From a checkpoint of a small transformer trained on Wikipedia.
Size: 8 heads of 32, MLP 1024 SwiGLU.
Architecture: RMSNorm before each block, no biases in attention or MLP.
Training: a variant of SOAP for these matrices, 496M tokens, 1891 steps.
Each number is 500 + 40 x the weight over its row's rms, rounded and kept within 0 to 999. Layers, rows and columns count from 0. Numbers have three digits each. The size before them is the row's rms in percent of the matrix's.

# o: layer 9 attention output (transposed), 256x256, rms 0.112, rows 20-63, columns 128-191
# v: layer 9 attention value, 256x256, rms 0.119, rows 21-63, columns 128-191
# q: layer 9 attention query, 256x256, rms 0.0921, rows 32-88, columns 128-191
# k: layer 9 attention key, 256x256, rms 0.0919, rows 32-87, columns 128-191
o20 094:431415459496478542511502588481458472482548468517432523515509523447530527514464479414475604574445448505494461506441507468490496483465431518552454554583538486500489480529451527540552465533510497
v21 113:500469534513510490508559513579458540526488574586509506496424477474512496458498479510513470447484528482511496527455529443579442441437526556582513443559495499517508508498550495458494466494540563
o21 118:474471476541488552437536511523505453517497514455500435397421492527456479433570512495442572466415491513497512467458529530506521467542501420507527508475562445482514519499524471463495431492438552
v22 116:541509478487466423471480503433517517472507431447485554563501478483411452528525441536459472489509559495520530404575521524495435518558467526486489580547498531466463498446443430543479527495510470
o22 116:515487514491468517484488466550555534495409475487572526471505497498540545480488519507502508507540488491557469529462530559585432438494510522578459545447488477543501481500525484438567501528542526
v23 120:536509494463527521495471488485492465515481538470526415454485513484524491496518472445499540501544492426532429530485470490472529446488545476429514466484509454558473538511482509544508474524460457
o23 106:463552510541524471490507538495546424488476580463448434491522493533509479528512405416534493491486491398464500397542597493506493553514511514540524491525496493544483497505500530528429444451520521
v24 118:507480491519491536504552458477506454513529507487509525566557536502554484545524473529532451462501466541444520491530534482507509496534515549497471556591502580516512455429514492436549504465462540
o24 124:473453464480507471543503492503424474551492497576515492448492476519512460569482499529532510518505497495456507533517497502439560462471480521475567497514509491480578571482522451555560491578557476
v25 118:430490563488513468514541519494529522504469466571525525517575450479515513506542537470590446458508485532432500479520552472467436460552547566561547584527557527549482551494489459540516533487485470
o25 118:485535488418533539465386576505476462484471496413537510479559508415508428569525513520430475496472449499544482500488548507467510534523467479481486444514518538488476515468511526402520590562462548
v26 118:467540505532430497525511492457462462425468506509438583479524452515506511493414565485429470499508475524510466485498489427458465477491576452516496541468509499506452538531469556461522525567498497
o26 118:500441477544469523522478509563471537496523446470461507506505491479498519520509552484567449560574510518433530495545507461567508418502484513506479568505516435491535487533509531508500526540491595
v27 112:449520485449454445480465517517348493477498511481457549507509532517465476541417581532486460499513481490524508436504523572489504417485537456405501566570564497537511497463424550533544525470561493
o27 115:494506431471468445504418567453519475515494475453509504542524485512576543510530459504553439511474519461487524445445440526525560447519445453547516546524526489485516568471533550551462489559617528
v28 106:489464511520482523448580494511562460496410506566494560496473526531508524509471518499487518582504495496494445558522515491476522465527496430490459453488412470496466618536506481473510471539484459
o28 107:432539514542585489519515539498443559494477610467472430505534457444518572509548481491439470529501550549483469462547418518505517542503467432535515488456504514564518517450523464569447470533515489
v29 116:421499554493506510563580525533482537479486526598511529440496470478481459448494524434458511519493489498435512477432461510523493513543555484511495460426384490521515533541515547500482482500446462
o29 128:441538592492487532541440523533467560514589442568522525459495414489457479487469464468503537542466504497505537565541473562442485531511428517450569550511509484504613500556482524532460431477473553
v30 111:488526462515433483544504450528505463529475505481507480537530411482525559425460513525479481566484452480428481538498530448492480505449507497515504429537556475495480426524425503473538552500553631
o30 110:492522558562457450472550440577471588411520468451467479499427463521438472515472469541512507558520528530577481516465498539517502423453480483554496539433445472556524483551464509420530527519429469
v31 110:497497463496479452487463457424465454468503468529524518483516540478496476527480581484538483533569495519566482559461488459398518495560532434444500559503489544479522487506554483467525499557538504
o31 110:477518479577570521502423486439569453529504531553471544526503530469516425532475546593508483528479432471513451462522436456507424530444452453505470493483515441514548525550519547482532573556427484
q32 088:521505462517513509543482396509431499524478448513508481473542546512492450550501522452504490494504473557503527439542467510480409513391515541494551537509582434455536500469411499507507464508502450
k32 094:439489530437487557473517528526587538478540503492471580526430525547476544475467516512494507467539469439473484465539566528456515476604416460481549497535477494451527539496515512472499487515495553
q33 090:596506458518560488591462466606491539559489509462512464426516502533513496532471478526458492498501482479554473507514443485529496413462539534503552459585511519474505466548522489531528477545496429
k33 079:441508456517442519499533497532515531516444518501551509565492504523456546471477538470484521464486456507568501476472470603508483483443465469524551515478472479497455586455557501458473489505577458
q34 097:530454516558521480467415445487512495561512536442515549469535503449536407528595483492516511475516520490473512440505423547549483496459519520509538511557501534417439458454515452587523496471516462
k34 104:522575510492458505505477545519566474501515561564518554563450446586505518441450503544535570542515486518515470535536523515425517441550518533537528422486458501476498486530575482520505429456483513
q35 094:469480521470600542474464512556472520506469490468531496465457526517501492434533502527477495418468533476514489448533494440499516540471447565484478490511502464481500453437499473432530554476536481
k35 116:453508565488531441509468571465547533464566523516525489524485408489483431473520537472488462555531507487464534548437474494485534519538468520544468507450485542521538449514538536495537418561496481
q36 107:533561563520524490529461493594481456540523505472498498508575525535566451460527499513513613498536457544467489521518458498565580559490507460467537526525559484558509498500482492499495506458467580
k36 089:512516490532455552562537535464430464464434532530438528526521500455426472575463473558485530503517444452483497531482590502490484553475533464478464494482490524526500486440585472481391462605456515
q37 097:543466472447493469469515483484535563464508504509510515487496456474553535498513440498502546532521428465555530475544503455473435502414545510499530460539511485514490502500426552502533528530516502
k37 087:437534545559487469494519514520430457493503487434477498461485488499524456502458548478467459467501519487506518533498563492472581568552529498482471560519499434474484436472536505512500540499458514
q38 109:542453478419449484491488529501569560497395453483478471476483429499543522493450473528526453504509478504550550495493516455475480465525519582421531481438552501499531500495486475580515446457470438
k38 110:594543439547525564464411481515535550556445540544497524488559547438523573516511554514484461513499457479566454488541505454477476447488503571473536547489513459504555520495467462500500572558469542
q39 115:530488531546503495554493482407556481530499510509470534474544474546488468473459526560553532508515506400444486479660544459527553522473546452514426473439504514512480505553513497525561563561504471
k39 112:535405510438415488465497522493484417481479486497552475512434494469499549458536438531516515499422486544512496556406462447514493533477543444501460518515477523466511474536490449484544474492505485
q40 115:443419537520511530558480451459519453460466546464467565480513487466475558484463568547557508432467507419465495510481504557526464496473530510538550452434460512466529489414535531490473502482526442
k40 107:551467494520553517606517484487495543500454478512524437442499453476584478461479480508500538519539526518552485497427441424508492501431457530484520531484468429492580436506503552500448533502509517
q41 119:481495494534571475477536474435449536447528515501524526572449494440522478518473440454506443494543510422450503471416529482539465503471535493470521490569496572560462500486575474506468443504574476
k41 113:498546507507462538506402569481508509490512466553567531485492543524479501534480435510506543431579525563555530521550424487530453484476456489418509542492445512523559591491451550567447483459521500
q42 116:493491473509562468454531462612525490574428444479493480463453537468516534485530452528484443484538487531452504532500510594470545512424483493518546557505534476486591537499510473503500458445474528
k42 114:531508474470537503466478425428553550493533457467476540472482486459477512481508459475451492518529524486565521520505550437430515441471562507518550505490512527509436501542533426517493481531454523
q43 105:532547557591440453516540474571475492494466502525514481437488541516450544515544564574505494485507583434541515498473458477467496543516473495494483501503470489538553520474519531507490523559508419
k43 100:495481465453473542504501505485546526496504499552504545529536475489517490494579474543526585510466560538583557485508433511540533473462467469607520474489511499502507486492474504549568473391504515
q44 109:582475538502592496568516486559429505563474501460490505450551468492515502507508509534444499520461533462542476447503533462530541443391530495476532472525510474511481428495452498533514521545489450
k44 091:465483515465489519538561516531535493472425494481494528459471500557509548507504513506477549422501519475518551551498439586448453444466477518573566419525536491485478519455549478440526481465525504
q45 089:542468564473521455448493581513578581451550452491488501452476507532499529452494443458521474495475498452486525511525555414494578545568504484465438431519458522537468526472498519434464530489483543
k45 101:495545465547501474477479493482414411519519486522523450546549513436533440510436514420473489504453534484512490432483484490540515536483547556534457533504464480523448396517495495521494562497454467
q46 092:553498498478573548585494499535467542517462494511525536490516482453515461531506520488460491536504532480510453418500467526498395433479553473508445474526520533492553487504431508542519476497486430
k46 082:430506403469505565508527520517501510570454520461548443469467496489481559491461501518490520433494486547526524459522472581522515491432530470532494528532497484439432542487491455533443495472502473
q47 089:423469441469450525468523594422493450421473481472527549534467506481492515562480475457534420494476525524470474485485539495481463489532400521512469488420504535506484575486544479488538495447484478
k47 076:547448541435501502449491498505524514513461494514481487443519526517505476502536491504527453505497567524472496433462452423508534536541466505485526501501470470508452448534412512478547579445451493
q48 110:480508535484562521476528498467438474535481516468561502527517539506525458449523544528460474417503531466425492410527427483571516534430508494532475472494507473475544546413492488523470566532556423
k48 115:484461477468475540533522437481544593485525588480509465441446485526484489540473496563600507511471527489473482511502494467477502504508529517538492524480490493565489528568405435474508587474464433
q49 089:461488534475491493464536556508483503498564475528427449508487496467495534479465513456523488478532480551480469514495522444422466505541455487490473435460421469615436461495526506504565524454490539
k49 101:458454565530470449496452533537431505484544547525496506426576500453483475523505522445551416532545526533526501541532476421555502541532518530511444456482440525527521484512453503511506495519531523
q50 115:543547560478473517455500498514541495523591528463473559502454579452478510516561539556512467519425549454517527495535541527416472508522563522496501564478459475505493437438536445532494451513489622
k50 106:523460470511493478563526453503449464499449437513502550552462516594503533451553454554532600531544457521538507459518539474551512518527480490519510448515582468526456486502497479496502469531501491
q51 111:536540457505434556421481535448445461506502447483530480547469436557448538471410472466541508518512477562526506538459523555453530529477549441438540528498472472441510547457538525540517473505449527
k51 119:575493432495518460510495441465477464462407543516469513456581558496486590506477455525461572484454493455445516523514583498549469460504574492520482517438584494545475422521497539512406477535550546
q52 108:476454486505542454413520508435549496507538453458505517501483456537464530528485504479527420506529473437485495470527530474415496450544454489453510517460577502504459510509609469504537496517491478
k52 102:512496501489551398487475539466418507475520453500534575480484555573455501492451500459430516453512514450488470517477503531538527455556510575487442514461481494434512464514440502469506504524533515
q53 110:476469489477436522495466486484505480471472494479535551446429510446562558540528505486493449556480479525547508504473527496551539530517553518512525476522503522513526581479496415402476531460547481
k53 108:449453504524477452497486482448524455497516456450476494518508559540558443542433566492435495487614448555521468449517521486488528476557516534468565498493521494518494501529572525451494451528543497
q54 115:553442405441468486420522536466518513493514494562480503481484458426557504570474498487486499468511447507496556502455492537431513476517529518471595525472486495505519527518535542489493469532557481
k54 117:481524547491492569534520549430500437506528486478560497391498548646525529495472453459486521546483534512571449491525492539516488516495502506464551539529432532549507446495536492470444551474512513
q55 104:415546493447538451474452516499513554545525507524517512561527494563498517532490458513559501451485481488446489484517482442510535556423456557526454405508553503501539404496501429484534530468453498
k55 105:474512488494544416452529491485523530533518566493524408520440473475528389451539441500530477446419482561523519484441462514485595504460519480512467508424454530450517503507444508539577553481505513
q56 115:424529550484451524442458502492549495532564498470503478469527516467444400530484537482475472489563524515471571488426459495518522470557525457443518548451538475491480560486500475483470483490467469
k56 111:469508507538450428482489488510532517425474534483465518477464509525523445500476473507499451477467487517497513513482549547473536474560453570473500504509491529525482431452506476558525480549490521
q57 113:491521473509518504553485517535472488538476454479530512520454554528515462471502428492479550607483406520494439412505456471476532495502497557491499476496447546486491455550497492441446480484539569
k57 112:493473497487586522495515518511497460447373544527464511532564525443449478507481531492506489519529492395492551483500444438511493479505511492493478410519526459508477467437561531468429570478448514
q58 112:493436510434461440507467522418509539516505498517472464508438452522513586547478431458567501481451502511504477496481548526508501529462550472472428484490462502539480529449469468466471454475556495
k58 110:505456442567519418448416469501528480439490397524489486545476409398506456545423533505451459516483482525557532494479563447495516475519443533504496528523443505462430422571508519494527484534497478
q59 113:468459490445520498564565508523449536592504527459551591514489490488477424521505489520475543503519457574499522464536532474423540521505471526447511463446518487562572485522473509468501482511589501
k59 112:500501477505486510467422474417439517498434504477561527379515531495514501562485551463508539523503541565530488442481485485510526502470531519494523481484476548497479502460546459518535486538473506
q60 111:483509540482464439529536429522463564481521486481468490553500486496442486483523541438482513459491435486451505512548553508543494521529544507506477431522453515496464486492488525487517484489543515
k60 105:533521482500464472520504530503468507528449452557466433542484512438516464513527466456474533452499559536507546467518482452484423444447446555505454502456514509513539537509504471496461492490564422
q61 112:480561552538517471545514476514552521536513468550533461461490488521520506425417504532498493429526447529490538455482460541487536421528498498524414473515428503531461462473546567489487499477498439
k61 107:456442471512510523539411460486568592509548532478509539501443494402484504487523513469504491531527464473525531520513464496546580536465432507521512478490492475499574515475501451494498546499539531
q62 112:491512516507440496480574498537510519509570515581511497487552539559492521544508484446552474515479553523462548534495428447407518451498478491548515551474474501485483457538511472505457493525509468
k62 111:423497499535474521493504527473495513575432432452479477519514492409479451498440545448539519454503401473498486567529482525514537508564529445550486458506518518427535575500453535499457473525502507
q63 107:532537473516535541487475527587437482487457511497526473514462518523438464506579466492405572475527512473587538556456531512462526489485477475528509513618473493548488507542505464512563603446571411
k63 108:502467499497425487559427532463483520600538468506532539520510579480470506488477488497510537499483460538489550467497488501583509540508530534529523514488509514532444455525545530542430499502425498
v32 090:531481558501497507580446510443518563511498593560447538514497476495501493468475494486589467462500591504478470489520441567467534523525445431522516504533522519543508545550540540517539513486571489
o32 087:509525512485458528463562503510446547423458412539512483496454535528470502461405475539436474564550470500496491527493476451598446551499556442478536476525466445539514513484483493533512507532482459
v33 094:470445481539518461490498474475464429508462455500473461495525506513551550450547487499462570474534498541504480557515501512424549534446481511495525498418521482457496462519512431539483441506498540
o33 089:533529499536408483476515519495476490560461547555566475492498488502412440539505470446535507490518552508512445536458439553485534471558525470470469506417460536505448510428572499511496469415526534
v34 094:472492530480522579476480469524451461448586460482497526537475500575482411605545523481438499562476445465510530496466487593478429457447571545501516551449461480472532478423511461453533450511539495
o34 089:524475486530529562478527562534565559504501521447465556518531504519458550533484482525516463446446504475546481494500468452507499531502518546495504484419465476500507440478476554499471494414536485
v35 094:392491485554533424469531493549503471548526472437485441524475559477525440545499486537585526503510510482552495535543546510475497524476534477502559496529559415484523565542544487505461455559522427
o35 091:535440429599465406510575539515533489521502482549573460447504553441451450552524398533457494468464460546537510465405569490568542481469462535501504516552490490496530487447515458464479530491507487
v36 096:442477496481487437463457538508497545533423529530495522610486513531558585459568494439479458463533477504488504468466510523465545429571572522502454502547514490559511541505527495566441390562457525
o36 091:517500516481497521488529513449551478507472476440531455503515513545546437505574502532531522494455518479478480544524529479517522522559535506456506481523469513533433459495415532459467505460561523
v37 098:461503528551499592479487464473535490500473458448532548495504488472470599501557458493523431538522487513471476511481536471459509472495530599501491571532551539552521476452465501497510470446438515
o37 100:468549455487521366463474504451495508506523548561486454483466508501549452473491452533525493488529508452511505514545455543538507484554506548552561529533476590492429458505511450464488570432448458
v38 096:569600499520512495474465559497480475506468537590507494510474473468504425460507452468505524497560522459498512485534508556452512566522517560505455455495554509552498433500584453503534460498448477
o38 097:533510490561462490495479496432469490524490497483476483511457512572540499445456488465461541434466519471502490497442571559568447510541564527480441479560448515503576520498484557518508585434479535
v39 090:517482565511505485507510529447522474505506504496495487467456478545467485453534521449554466522453474443494531485423413549616511582498472481479536516532552502477541562465503479578531526525446487
o39 085:518561487482423511520525427454540509532543444480588457453460543502491552529422421445518423549443517555561474409448491493576491593428473489445488530504500465437492490540486531543515438543503503
v40 094:461524557548512559486463517514530525448536536435473424549502490502465483491513508506566517531464543510462503498449452534426515466513493575451506521534463565489542528485431638507443524508514494
o40 090:486472517520548488430509529528563565477550453437555454476523537529446543526463449440517497481513485516545508521482505450559479509500498518502564553527485553490516508488516459520423447525538455
v41 096:499477468482527502508467518549524505422494512553578487494494486494543522482535436537447505498539492527569493528441574460464518388563451487579527555525509477457466520489510557530497454467505515
o41 089:488496543461484452477546547454511499514525475495495462541499550486469467501367536517524430518563456465470549524562487562436530499545525493460516438577569477425478457514509509462522496438525542
v42 090:519571486491509480526489442513502492483475527544531406521510493467553478470548445437473477448545530580475536467433489450572487538509529467548516447540489477485486500534522451537543428542480492
o42 081:457529503447462495437483544518590495502511573480536481542433508522503548477530526439529553546426497571494551478546568532475413496557489557460487529522420439458501476513533511540475510484483478
v43 090:517459528512484472565539559456446505517574518518444474574419518509515385514491477494492496522440486494460522439436493472378553451490467442531490398512568453490587495554546502521518502500537478
o43 088:475445500553576463522561545472505503529536434464464524479469403485482459531519489505501520522463434467482552523524485524493442498501609497536427499551527480497465492492467502512520530535427529
v44 097:554529459473453516476515517433520505518507524486456565461541545517484453518508483516483490506449501506453516510505451540507416566512525489450421451488492512525583505549479477596472570492479446
o44 093:498565454510493471519461534526516488440413516473510579488531436496489516466454467538455517503531483531509467443520522515454487546509529537526537519471563530475489540569436502452490434522391534
v45 097:537431455474472491568496507558545546390526496552540558567544495485515466511548530477433549492494480443502577470544483482535493464484488456442490483503595495556533514612508450440523493500510508
o45 093:501481529454596507533476480471473589496499500477502553463533546511518494532522561463540476516470496563529506592493591538488463520562514506502476493566511495467512453495487468529479525488475486
v46 094:426473564495531511498403510427502523614531571562443522450484457520510553507498495492533494436546539521471472498519506504524533478547552556509526447538485428520439434472508496508505429555438498
o46 093:534510516439510534537485535521412367503517483471550543445479467542510458565417466505425450494489469441494515489470531530503536580425516503484421534523510483553530498507527539595445455454536473
v47 091:488490399548488527481545438557441524469455463528515548538559485432505542455438510514559412475450482488502565515595560469501480540526489503521504560508468547470494484479477533422485439562478449
o47 086:455439546490482492468492544475540494461481519489517492482473513509465458467514492566440454451475541509441568488503502454511510500512452538498498480490487476552582529473501496491499557471482501
v48 096:463536492466550514442543532504519466506501459545557477460504433564502467542517465453522485486502518446519525521478521535494480469530491516464540519438469606603539558487512493483524543493467465
o48 096:513470571532514456501538519462525476578571522422498452471517485516502542511491500542490429460480446462494563481532493567468475528496544532417522492511450548485452466481478518443522480516510490
v49 094:531533529541433439598565518456597635492504505515536523518458508470505490541515540490531495504496524443533515512452502517554488507501443485545518531501491498537534545542459460513520560533522462
o49 095:522446521530498556445516498538503496498549533592504438554479468513444534429488462493524553466502567495433550522478467461531523485530545520568489538473498483542492493534425484535572482465580472
v50 092:501469547449567500491448519486480525491534522477479488495568559514501498537541473488502486504524470408438486423498475540442501473526507557509442501472544438578492525522528498553483488566497519
o50 088:493563473548509507502519415526463496524518583559546498428468499448508462544519533543497540448456452486477487477522538522509496541551502579497490511428479377520471482480561530522518550521499516
v51 093:505466433459499493454582489476493571555548514515504447537541503522490464427522466502453539493497573393539561510479510510422456465531516558524471470477456400502450467537497532458510494515487540
o51 089:465505550517466477514473513486512568456561550472401444470519531459391521557513464514470465514452526509498474497538516496511506503498489429525549479477465423535525545592451457530515546479517454
v52 093:496516510453472527515445507529470475539537471490479486539437468477550554485475482533489535449533478473547478506471405563484565415418489500481480510353456490504476548489488443547433520454533560
o52 093:528505518463532564482522470453439544561494519597549482470487589483465489474549531514526471541472501510461451478444542557495446504497525481474468435462509447467492585481472578535436437525505437
v53 094:499469518464560527490507477488470545522517436469430508554494505446488465503518455388524475494545492502553457541477487488436475569456500484513515591462518483556450482514506498514455515495525493
o53 088:476519564514412518542539523566466484535499531494531503517524470503495511489573508559535515581501555511531519420518478506563481440520529503466441497534425456469492476457499594514542478495494460
v54 092:552450597454505450463507522479557499572521551582543555477492481486450512508425517524522487506508576492476522443490434479467483520558477527507474457469439520511554493510463544538572391491502463
o54 089:496508507470519578502499497470474520490475570515530521428488537485491542509547499423510486505522464496494441477466509471465501574579506520569531523580559511561522507510430508503561531481510521
v55 084:468525515539456480408558491496531416557481504453455415466519539599522468436511488546525490512546443492497432522464530512466451538468492483496567483478528413492500507460470530504450552440608522
o55 089:547486474476469566564554527453514471459469475508477494422478493465450476497449463465526423567515542509458482498503489502496480421471520575475520470475546517518510506465610484556499458505457448
v56 100:467460510498487475484482547538489424494512426467566496549528441478486566498533517412511475477475512531525508458457401544507574476500466471528559520529539511524551580469491524481576514552475513
o56 094:491554510504507506483556464494502472472525496522489427513445531534521530439463513497456501520463446527564423484635527535505523513478508469495510553511457552545484459467462450534439496490460603
v57 093:463489449522537429416578507497518492459475540491525500486497516502486513472481476507504446498540524534485487490497515463488429452529508524480501460496490517564501525481506469551572497513469442
o57 087:507504534571497540473459433462425430397456537463529503482510482472577470510481528485552479463458475511526497503511513513557510561490520467515486470569447511460439544456452504441498535507437493
v58 093:421542516522450454446445512532519456385468479437551489444443493599515576506523534474482543535476479487448521501552583495581479537542468452521439526542544526531415527508559499528534536422496481
o58 091:556593448500492570541545585471509467522509523527477479532453488449551534517503470491531518428474550446502471432576529432493530373578558575561458491514512575493477506468500526532452441501513509
v59 099:555516470475512490553513504529508529493546411511468471516501568516498464476559472498510519418525529559495562498492580510524544523444549533455439594465492458489520527436516508540471556519589517
o59 096:475498486512438420456535464436471500413483455544508499488528542519471541534533535539477485588464598458574425450461538461549457447603492474530468512540526464454436495471489446551458485520518503
v60 093:466459498472419528485547494428486586516477477463453455538469513504549531486483491504546500515512427506520458468463467440515490476536470475516478476492526472470528525530511449535558516444440519
o60 092:478461451505533536440505446512447513426450491502435508482508501517455519530510472505506513541514453479430517543546471517495524388494559491575513511419490508504572516548480527518483515524468528
v61 089:528544461566433514518426483528541515473521482543480505563444500528523484502496538529424538506509529488547503425482488489525515434527477525505494579496499495476524424463454506460526457499526568
o61 086:460543482469535556512493541546554501528492474529504452553543502459512510499564516402555520528458520518490512472484442442488487545551484439441485472443513528438463480499471545529392566458461564
v62 092:552484443501412529533528530447533528465510527473555520407555508530499482474499527507521590517525487529440493535517506491511501496490558449419546462429546466446463500537477524479428432487451509
o62 089:484540446437475484539475511461476527498510517543429499478501485495463516470470497524508519522500502482530499518500532490519547446503439492507592473445537519504514482467516493567499506498532470
v63 083:480534579486540466469510519460509498424437560490493476584516439572510537526527450552526520526510469468477443470563574564556491473505459559580525531490490498474442527456521505523543505507466473
o63 081:520493467505537566441483523469617455516506499533512520558535447448515448549423537493475475492444533514556547491469539531515470470429486428537507470417489458499489539499496510470484465480488480
q64 104:584527480431499540489532515677435611580540501499516487487534474515518615532474495539478534489507527492488495436469506457510497565485438525503552477524567577548479580506558560509504525523522512
k64 098:484475491554541494501434432467569527413528499477518528599454527502446550477510527508491466543534519462539465508592494541421459432505513536513531490543457537526472519466555453537443540433403484
q65 096:565518475464512520524504463508444553586509589514451467545514491441437546530504506599529539474501504440490506443526507542512468484503493502501497568464462504486541516473488503473479469509485481
k65 095:486496527554563548557482472490487529422494433536609511587453460472470476421488556489471459539510548486526412517531518541526536506519443468514480533530517482524431470501517430503478559537419504
q66 104:555485481475538519490516524541493576560556488474568497546496502513423536490472480503502455417521564487525499424499486495462485464527536556479571499478451538525511448482532473533490546538498468
k66 096:507431538569476446530455473524506489404470478439468516565519518535490488453508504438452475583563489546445506544538493546561480563468412543549456452443534489514547472497444510507500501482512509
q67 102:462500472470519529449530569456501498453388493523614507542475484518551467502503473441472497481518430556523457522514510491436445517497510466475502482499555483487526506552572472446476540454525485
k67 081:462403470549485463473470542466491493531459550482501466459550588465442447561525513496534456495529500484488522422489472439482520479548509519446540509497533536493453511440429450515557503478623481
q68 113:531501448539431494484522460498482505526438554478496545458497506415467507499512545595528526560492471430494511448475452548549518510419467534538495544501540588487535452528477453530514528608533547
k68 090:464464513498481535536502441532465439469580515492587473552535496582454488501561471491441516526467544524468437470465521528539485510465447458514480510518529495486464516485526531503452588474448543
q69 092:462481544498518527511481501531529570541433486549481514531470538495550584555565531501499457483497505596512509468518527526467527467460392496461453516471492512569489562489469440438410438531541507
k69 117:481500485513481552504506590551495424552484535564550507421550524443512449591512438433576480466517513559522508530512470422460519478469433536495462517440453521483533570478479500498544399531645461
q70 112:530528487472497522540472513528461561514482517512517556545536506414494475467537533477513515468456458510618548490523490490448406473512494522494536464477539557479417493531494512521425491537513525
k70 111:507473528491516510486479483460515499490516431485452521519481515454481515485460586488485502477547501556512505563513455480451502578478441489426519509492510485509622517540508519473500559505476495
q71 104:540501466507575464525483585492500503527482512512478505537574477537483510472525512441413508471543560522455581469516502476528514521508428506520518468546562514499552498488498515542470477519468513
k71 111:552485551521431442477583483447459535477552437464478449525463536503534435482482575507498489573465566552555524480518544435483491456496465528544496526493512488540517521577454550479518498497477564
q72 104:534456471467419508457496486422474474471477483559560556499512451479490500509543460430436502505500433486499511465499482457519508554526500537425543525468527564476426572505488482458572454522433453
k72 106:448429454471523516436578497462492504505526555417500451504498530494499473516543496553444472534472549449521505495474614523496539505497541459445508435508513505568603487504499575484450501538529546
q73 107:522421401489539515496495528454474467541527512525534504494507489481525514412489478592524482518530464563521476538498489522478505460445508469572541540444557560576564511443553448478505523507516559
k73 109:466406480571439403502555480474509436454525536452494472526509572536460430476553528482512499500500438504517500560479541517521517452506471458537485570515491590513503511534476460556504470532519443
q74 109:497475483458543534431490483514506522541506498518554453553540572460520468546511513532520479528501486572504485493534473403474496388511503500478498466538472498454450461437554479487464443442500480
k74 111:483534577462474516532496452509507462526507580472446545457493463442438528460461555535518461437537589489511568553574544434414478531475476485481492517477491495575486496461543486548519486484497464
q75 113:476497518478534453428569542436486568511379464481469534539433521514451503428516572488472560482543535506473474553479568490455521514539511569494494485400503453473467444469483572515527522424484535
k75 116:483547488476467561465507445427450489553456551509593491507494562495443440418567505494506489468453552472520504495517462554542523477568519462473548531517531503461416449490500407410468486535441463
q76 107:440502511485467541567455582431509500504530489509483553509509504492622474478558506423533511478501514445529545512476486497445529559572488464474461566498456537530490485504485499525499437488522559
k76 094:519471522492469489500549502580529586556487540500550531455502498496442398510455514492473532511428511534450483454532487407492546522509550558540538533531519502472523467451450523425464388503506453
q77 094:499504519467469525504557496587503535569515509466523559485473488528472533557525467528522506437492577510475461448490594463472537540548462551546543485488546458493480526457508477498480493456532454
k77 095:462515513539491451490457490517471491523509496522507398529553515491554487451466481494466501552507497487495536548509459476489508539411620463498491525478516575556468432537558591481565489564491454
q78 095:505500476528511566357446566456521484506516456488603480503475479556507488487541524481511450476486448519544512573538514428473472476509506496494489509518537505536441492490493469477550518462490467
k78 094:514454520503524461452524581468523529529486478491498447455551572527478493562529485430518491507511472504476536428450493499469460516576487557478530512465498551431575543453473485551538457523580535
q79 102:509472501486432468531494473556532460505494413509531434525486476534581429494460481487507576564431444515443545586493513574531483480547482432438537538546453459488428477517500532472503576468487487
k79 111:503495522499512468478509502536507537565511460547495523476548477528509445420528532539465484511451438469432529541487501514498503522439551369568475532526533493516462490490501517494438507504481555
q80 099:537486578454562525502467514494491487479508433506486558551499453534515566451499475511457510481527507526425510476516503482466499498492528473526499539536450564437455505475605494482478486437529448
k80 129:487558518480485501451488571551518479515476527520447433520510593445487531601490539489399472508536493541468512506475428415472474481514522551491572507477499500495514452475488446530505474458618524
q81 111:493503509501536478486515497541482493493456594488532464407502499462465512457480480537536428476537519509463496531505500510494491620515591523530422430525495474502526431561475478476507485506553476
k81 079:470483471515493472482466506496490564491431527477470449491480475496518521548469550473632486539506480562532523501470470456459522428482496528450482442474479536472568530501471542503515416451563421
q82 100:468426489527501436433484400541526522514510462561459430449527458556543507480429468595527541511483544491498492508520541502503489417532546535511505520517509484471524544501506501504465437496485494
k82 109:510443482547461508486479600470430503471558486492497504501533525427506566576454493510504532523551508505586475525472523442438447472495468520509442505479497455510463546527509494529563526526475503
q83 114:535451485515434562498524484479518498535494470493541476459406556484500474535416425549419497544518520459482495481505497610425469465470481500513485542523459432518484584503421510455495541484566536
k83 121:485465473493486494536537529643495499489542501535525567495590440539537499448578563473552461532504536439459456476547592566501547459421456518567466491470497557475537539507517526547444461542558412
q84 114:504420507521475462497460517449501432528498498461418470455447414560507528520547505499456505497474463481440577563427509477509488534489528506470439500458541533480488433481495470509450531464488465
k84 111:454524450411490519491525524564481524497551522490484546528504507478471445542468491511482464487440438428474526433561485457493426513522537490488480493544544524508531515434489477544488509529495510
q85 111:493471463456473431517476473490559535522490508524544470487549487486489530389477479514502477571463509525546480433453490446470498498486525512495555435448506458541413521524556537468505604477557489
k85 105:475477502532485502454526499516508473467491487460528492470439477498490536487459433505397451505462494500479518482482425503568470463501562447433541563454495501524461413522543459491504504485454471
q86 108:474453495501498526482514531472528536570533524494469516508479529515445515472554558524479538483566470504446549488573462495529507496497435523455492491511477496444542496438585457472532435446456479
k86 109:546537579498495557520479479512504544498440486536439491435504545422528474538516459496479516424503536476527452488548442496465464445520383516440418501457503462512510575472497483499509496501508480
q87 104:524463480475478482491525480544535480439523498414491480501454477543467516534461527486600506473569476513539381539544563510490503502531537497533532524475436514540411483537548498528433587487491489
k87 101:521485502456467523520446503470488530554521496478542505445538517489490469470473489502471466527487544502562506539499483457516507513534505432539511533557551447465539478512468527481469464474449512
q88 103:421470497497547457533471537443534517550488485539485489471548528534523599559505488526454544482451484484466480495475408572538568590404471553528552471480522510490490456475489478510511464480531506